{
  "norm_eps": 1e-06,
  "parallel_block": false,
  "init": "normal",
  "init_std_up": 0.0398,
  "lr_mult_up": 1.27
}
Each number is 200 + 20 x the weight over its row's rms, rounded and kept within 0 to 999. Layers, rows and columns count from 0. The size before them is the row's rms in percent of the matrix's.

# o: layer 17 attention output (transposed), 512x256, rms 0.415, rows 381-383, columns 0-63
# v: layer 17 attention value, 512x256, rms 0.425, rows 382-383, columns 0-63
# q: layer 17 attention query, 512x256, rms 0.391, rows 384-405, columns 0-63
# k: layer 17 attention key, 512x256, rms 0.389, rows 384-405, columns 0-63
o381,103,204,199,166,189,181,206,211,172,192,216,216,171,221,171,177,215,198,200,176,210,141,245,192,218,213,160,215,201,214,207,184,191,206,211,240,179,205,226,193,201,230,183,222,185,191,180,198,188,179,193,201,226,182,196,198,198,235,180,164,189,190,195,218,185
v382,104,234,240,216,214,202,231,156,186,232,248,215,202,216,208,201,226,189,220,234,217,210,198,191,206,223,189,204,209,157,205,228,214,202,213,188,185,236,220,201,201,155,218,209,183,206,220,236,196,177,219,229,178,224,218,219,191,207,225,151,204,222,231,210,185
o382,106,201,186,228,180,186,215,207,210,224,219,176,233,237,194,199,161,181,190,190,207,173,237,193,208,208,240,192,192,226,206,216,178,167,206,201,218,163,176,193,217,171,211,223,217,196,168,200,199,195,195,180,208,209,218,211,187,227,226,233,206,194,213,205,204
v383,108,143,217,141,207,174,202,220,185,201,168,201,229,240,198,170,208,202,202,193,188,209,231,209,255,195,194,202,211,197,181,197,199,226,211,180,199,207,201,208,208,231,193,174,188,158,228,196,205,198,180,217,198,207,204,183,204,217,221,181,197,161,240,180,209
o383,108,203,215,214,211,187,175,154,211,219,194,215,134,205,190,220,180,169,212,223,180,200,202,216,210,186,215,178,227,183,219,207,170,211,214,214,211,209,212,194,180,170,165,208,204,252,184,192,180,215,232,186,188,191,208,200,200,202,218,249,198,230,215,209,193
q384,098,192,186,197,223,193,231,171,209,216,169,181,207,206,203,195,195,192,215,216,188,204,182,210,239,176,188,219,199,200,216,175,186,176,195,204,190,199,191,187,226,207,219,190,185,210,182,190,195,211,177,205,166,165,213,172,200,214,205,211,234,202,210,218,197
k384,083,199,196,213,210,189,197,198,164,183,189,207,220,206,209,170,212,158,218,209,161,207,131,202,218,225,216,183,203,191,179,178,170,195,207,193,203,154,211,204,198,197,197,184,227,189,216,227,211,206,185,212,181,165,193,220,188,222,201,191,217,185,230,205,185
q385,102,179,208,208,220,184,174,182,175,181,213,198,211,217,202,197,218,225,204,191,176,191,167,177,170,207,207,192,209,168,196,226,185,214,164,188,210,194,212,211,213,175,219,182,183,211,229,208,201,169,186,173,184,190,188,201,217,200,191,194,204,229,191,214,185
k385,083,229,191,226,222,216,228,233,177,205,201,234,207,213,195,212,211,181,206,189,206,179,207,229,190,165,179,225,186,226,212,222,212,221,228,173,193,194,163,208,196,215,192,221,223,186,164,195,216,205,224,230,172,205,204,220,187,203,177,204,173,183,236,216,214
q386,094,150,189,213,179,207,207,172,242,166,188,222,195,205,209,213,216,230,189,162,188,188,191,199,193,169,206,176,226,179,191,209,213,207,196,211,207,251,176,215,193,211,223,142,221,214,207,168,205,208,164,223,200,184,194,191,214,188,207,220,206,205,212,221,230
k386,084,211,219,197,238,180,178,188,194,220,194,205,212,190,186,188,173,202,226,178,215,204,207,213,171,230,219,211,208,219,185,190,205,238,203,190,217,221,219,178,220,245,215,224,198,186,185,173,173,211,201,194,187,165,224,252,187,186,196,199,182,180,224,172,220
q387,099,195,227,215,217,182,185,175,192,192,201,198,203,214,219,203,215,228,209,196,209,210,226,177,218,193,154,217,222,204,209,212,161,179,243,207,180,242,174,179,211,209,181,247,185,209,194,212,206,217,182,196,210,228,214,196,203,195,210,196,176,206,213,190,200
k387,084,213,147,231,196,240,205,209,221,182,200,183,204,199,235,226,171,159,220,207,202,213,214,216,223,210,181,196,201,180,196,231,209,195,186,182,197,223,187,186,198,180,217,187,197,194,188,229,218,215,196,198,202,172,203,206,235,190,215,218,202,237,207,207,215
q388,088,230,210,167,214,180,203,209,192,216,204,201,223,184,194,226,212,202,185,218,206,182,195,190,190,183,198,220,197,193,226,231,144,200,206,213,207,208,213,186,158,214,203,221,191,222,200,210,218,202,218,222,149,210,220,200,235,222,161,203,202,173,222,188,147
k388,075,193,210,199,187,173,200,208,215,212,187,180,191,199,233,197,180,214,209,210,232,216,191,210,215,207,217,188,226,184,174,226,202,178,179,227,192,145,195,212,229,203,197,194,188,191,239,196,196,190,227,199,205,185,169,184,238,229,184,187,218,204,173,205,218
q389,099,213,221,198,198,193,219,198,177,209,179,234,190,192,218,204,229,167,186,233,192,234,179,180,215,206,167,194,168,202,215,234,196,228,178,209,220,218,185,223,200,193,189,194,204,183,184,221,248,204,196,193,182,223,205,208,170,226,216,210,198,172,213,179,171
k389,089,168,199,172,211,207,236,209,199,194,201,177,162,217,194,187,180,204,208,193,202,221,176,203,214,183,193,235,226,217,224,236,221,195,202,202,205,176,172,206,187,226,217,204,176,205,182,218,190,191,155,198,242,202,217,214,223,223,216,186,198,200,240,207,261
q390,094,199,182,210,182,206,225,224,189,231,229,189,203,181,185,183,189,196,217,202,241,222,160,187,164,177,188,213,187,192,206,212,214,184,199,213,221,182,239,198,190,182,182,212,212,220,230,233,206,183,216,210,140,188,223,206,175,211,174,199,179,199,172,197,203
k390,077,223,168,210,187,191,222,212,190,207,196,198,193,235,187,190,192,183,210,218,177,173,211,209,187,194,224,217,148,231,200,181,265,181,206,202,210,167,201,167,192,184,186,175,151,209,195,206,196,169,187,229,214,211,202,222,192,226,171,177,217,194,214,228,167
q391,098,232,215,210,206,203,227,179,207,233,234,202,217,201,190,214,185,188,163,192,147,179,201,171,195,215,225,167,195,163,214,186,245,202,204,237,206,205,208,169,186,241,209,193,186,206,206,237,171,219,206,222,188,204,205,195,179,225,184,222,245,205,216,188,232
k391,089,200,213,178,174,186,205,204,181,222,192,214,211,214,196,182,173,172,155,187,230,195,203,184,193,226,198,220,201,186,182,184,188,197,168,211,162,216,224,198,203,162,195,237,231,211,198,187,225,223,203,194,216,179,225,178,203,220,210,227,179,189,188,191,227
q392,092,159,230,210,190,200,231,197,161,195,206,154,185,200,191,220,188,228,175,212,182,215,181,200,211,188,195,206,198,213,192,198,185,224,216,211,215,189,209,185,156,159,184,203,226,200,208,178,188,243,187,229,229,185,179,210,187,220,222,226,198,182,182,159,215
k392,093,226,197,203,211,188,189,197,223,227,215,209,214,196,220,205,200,199,206,188,202,191,184,200,180,206,218,180,177,183,205,221,199,197,190,162,156,182,219,170,222,194,217,203,219,206,177,211,200,251,173,199,206,191,245,215,203,187,180,211,208,212,208,216,206
q393,098,183,179,237,201,208,204,187,165,206,204,198,213,200,187,197,178,238,193,209,176,185,214,222,199,183,191,223,186,191,193,175,202,219,211,180,203,194,201,248,225,174,213,242,231,209,206,180,220,222,197,182,218,170,214,227,196,200,217,180,204,227,192,200,210
k393,094,177,209,155,176,199,218,199,221,213,186,195,191,210,238,211,188,182,187,193,190,218,197,194,212,197,170,188,223,222,191,204,214,197,234,186,195,220,205,206,194,191,215,203,175,198,195,211,182,211,197,219,201,214,228,177,205,217,213,205,178,197,210,214,249
q394,095,195,206,181,193,210,181,197,211,208,194,188,189,214,203,210,188,237,199,162,192,181,200,241,223,192,182,214,217,214,208,230,218,218,156,222,212,210,187,186,224,190,201,198,197,182,201,183,143,174,211,208,210,214,180,170,202,219,197,203,184,188,214,197,195
k394,088,185,204,210,201,183,176,203,218,217,163,180,207,203,221,204,211,209,216,214,203,179,170,210,192,200,228,178,218,179,174,214,161,195,186,175,202,162,218,201,214,211,232,178,214,164,187,205,189,199,200,161,220,207,178,223,193,200,191,222,205,227,179,181,202
q395,098,177,173,219,182,217,166,184,195,193,200,206,259,181,214,217,212,200,224,208,193,230,202,163,247,193,191,210,178,212,183,182,182,187,181,223,212,190,180,208,176,224,205,202,208,216,195,238,194,186,176,209,208,207,179,184,218,204,141,229,201,190,161,197,182
k395,086,226,176,214,218,224,197,201,181,219,220,199,182,223,184,208,217,180,199,198,194,229,188,205,194,163,184,218,247,177,207,208,186,201,211,223,199,194,200,184,158,202,189,205,194,180,187,214,200,189,205,209,225,219,247,176,199,221,219,208,211,211,242,196,213
q396,101,199,229,183,174,196,233,216,216,146,205,177,181,210,213,181,178,233,195,205,208,197,191,238,218,191,258,203,196,196,195,192,217,204,180,208,180,217,195,190,229,207,199,214,201,190,197,215,170,206,187,183,147,241,188,184,196,185,216,191,213,180,183,225,190
k396,088,178,209,218,197,175,220,196,203,224,172,182,201,230,174,187,191,195,177,207,217,190,180,240,207,200,219,245,195,193,214,182,215,204,228,183,183,237,193,158,191,180,195,163,229,189,213,179,177,188,132,231,179,204,203,182,209,210,166,174,218,173,202,190,197
q397,101,239,220,197,214,240,186,188,216,163,182,192,165,227,207,213,225,196,217,196,178,220,201,203,213,189,237,228,208,177,202,219,197,189,184,203,187,207,205,242,209,185,143,185,237,196,220,202,211,174,203,191,203,184,218,217,151,207,233,198,193,196,259,235,201
k397,099,179,191,211,168,192,204,210,221,222,219,173,202,180,209,194,208,232,200,214,246,200,218,216,198,223,225,218,201,229,221,219,192,241,197,228,186,206,216,179,201,217,185,181,188,240,213,174,179,210,221,209,192,206,202,186,218,224,177,230,209,201,180,190,188
q398,093,159,199,187,187,200,210,166,185,194,212,213,234,171,228,213,193,217,221,204,206,219,187,197,173,179,219,193,152,202,176,168,196,207,215,184,207,212,196,208,221,203,197,202,208,172,203,212,188,214,196,188,176,235,186,229,183,162,176,211,194,236,181,190,235
k398,089,202,200,190,228,185,161,158,200,195,200,190,224,205,180,226,195,207,201,228,167,165,217,213,176,170,204,196,231,168,189,190,207,162,188,224,202,164,168,222,177,229,244,170,199,182,217,164,206,187,195,211,209,237,171,184,213,209,229,179,182,198,164,180,203
q399,100,213,186,206,192,170,192,178,206,202,237,217,221,187,200,201,187,164,210,191,187,219,204,216,197,187,191,191,166,192,217,184,193,222,191,169,199,199,180,175,216,200,195,214,202,208,221,228,179,183,237,223,180,184,178,175,190,216,188,169,216,163,183,179,190
k399,093,186,172,186,159,189,213,181,202,214,200,172,220,189,172,207,214,230,168,177,210,195,218,191,190,205,249,223,221,193,200,205,210,194,200,202,172,211,177,207,213,172,195,186,234,159,200,197,190,226,186,213,165,205,171,226,203,185,217,204,194,203,194,201,218
q400,091,211,193,171,195,233,207,150,183,210,235,199,221,206,176,188,200,186,211,223,213,213,225,158,209,221,180,181,233,244,182,226,204,228,193,198,219,214,204,195,225,189,169,177,198,170,206,248,186,198,187,209,191,192,175,220,215,205,217,234,189,194,176,189,200
k400,085,200,187,213,152,220,207,179,215,187,162,228,203,195,183,240,233,201,203,178,196,221,197,212,227,187,206,171,185,196,224,189,221,192,195,222,182,195,183,224,197,178,174,216,212,166,188,214,222,204,164,216,228,187,161,220,243,183,194,214,222,230,220,214,216
q401,090,200,220,201,216,255,181,207,199,191,175,193,197,164,213,223,167,177,186,182,163,197,210,201,206,204,185,213,200,215,203,208,211,166,212,192,201,224,227,203,210,172,158,199,186,187,206,190,192,180,226,227,148,212,179,171,215,211,206,183,217,204,211,188,199
k401,090,162,207,215,195,211,209,197,190,216,227,194,201,244,215,200,193,219,179,232,225,187,203,191,233,215,186,203,202,228,166,166,171,215,198,202,184,195,207,191,188,209,192,209,214,184,197,190,188,171,217,199,193,226,160,206,221,182,146,196,199,246,203,199,198
q402,094,211,179,168,167,208,173,213,232,184,215,204,182,218,176,185,188,221,246,204,220,182,197,208,200,199,223,180,183,200,234,169,226,240,226,212,204,205,181,213,201,207,195,177,187,183,188,189,196,234,208,210,203,178,198,186,185,255,186,214,243,195,176,208,189
k402,097,193,184,218,238,207,178,180,191,202,164,224,151,203,199,210,196,198,200,198,209,156,218,211,215,191,177,220,242,186,183,191,214,217,212,203,175,208,190,206,197,193,198,217,192,202,192,202,220,215,213,243,216,226,196,182,228,208,224,190,169,207,211,203,244
q403,097,221,167,198,230,188,197,182,246,165,211,195,232,210,198,212,246,184,231,224,236,198,211,214,189,147,180,207,181,205,208,217,212,203,212,232,196,216,238,190,196,209,195,168,209,220,165,190,190,199,223,165,206,213,170,183,186,206,205,205,218,197,254,210,218
k403,091,176,219,211,239,187,218,184,196,178,226,180,240,182,214,205,205,187,206,175,184,203,189,217,239,216,192,221,176,216,208,180,181,182,204,195,199,192,188,216,199,225,208,214,205,171,251,172,165,207,176,177,191,208,183,210,196,166,217,184,176,206,198,183,181
q404,101,208,179,209,160,173,210,221,224,194,205,199,179,179,194,238,184,248,202,197,196,197,230,226,197,209,209,187,174,174,197,202,216,215,188,172,200,219,193,228,223,190,202,183,203,178,190,199,204,211,212,183,193,199,217,195,221,198,196,204,175,208,227,192,211
k404,085,150,249,220,187,186,213,209,216,197,171,160,154,206,204,215,176,225,206,192,177,225,203,226,212,206,207,163,212,185,198,193,220,200,177,231,198,189,230,212,192,197,200,181,173,168,256,222,209,211,198,165,219,174,209,209,215,175,200,228,228,236,182,221,211
q405,089,191,210,169,206,181,236,173,192,187,174,214,182,220,199,207,192,189,175,224,196,231,200,234,214,205,203,216,225,189,214,227,190,196,207,218,190,236,229,208,191,207,208,171,192,198,193,179,213,177,216,209,230,209,197,196,203,195,192,210,184,211,165,217,214
k405,089,193,219,193,210,203,193,185,190,202,253,220,208,188,127,212,215,192,226,195,210,170,208,186,242,204,207,204,172,234,195,217,213,228,184,180,183,233,196,192,190,181,174,184,195,245,177,190,148,198,182,184,217,223,212,200,229,208,234,153,208,207,209,222,197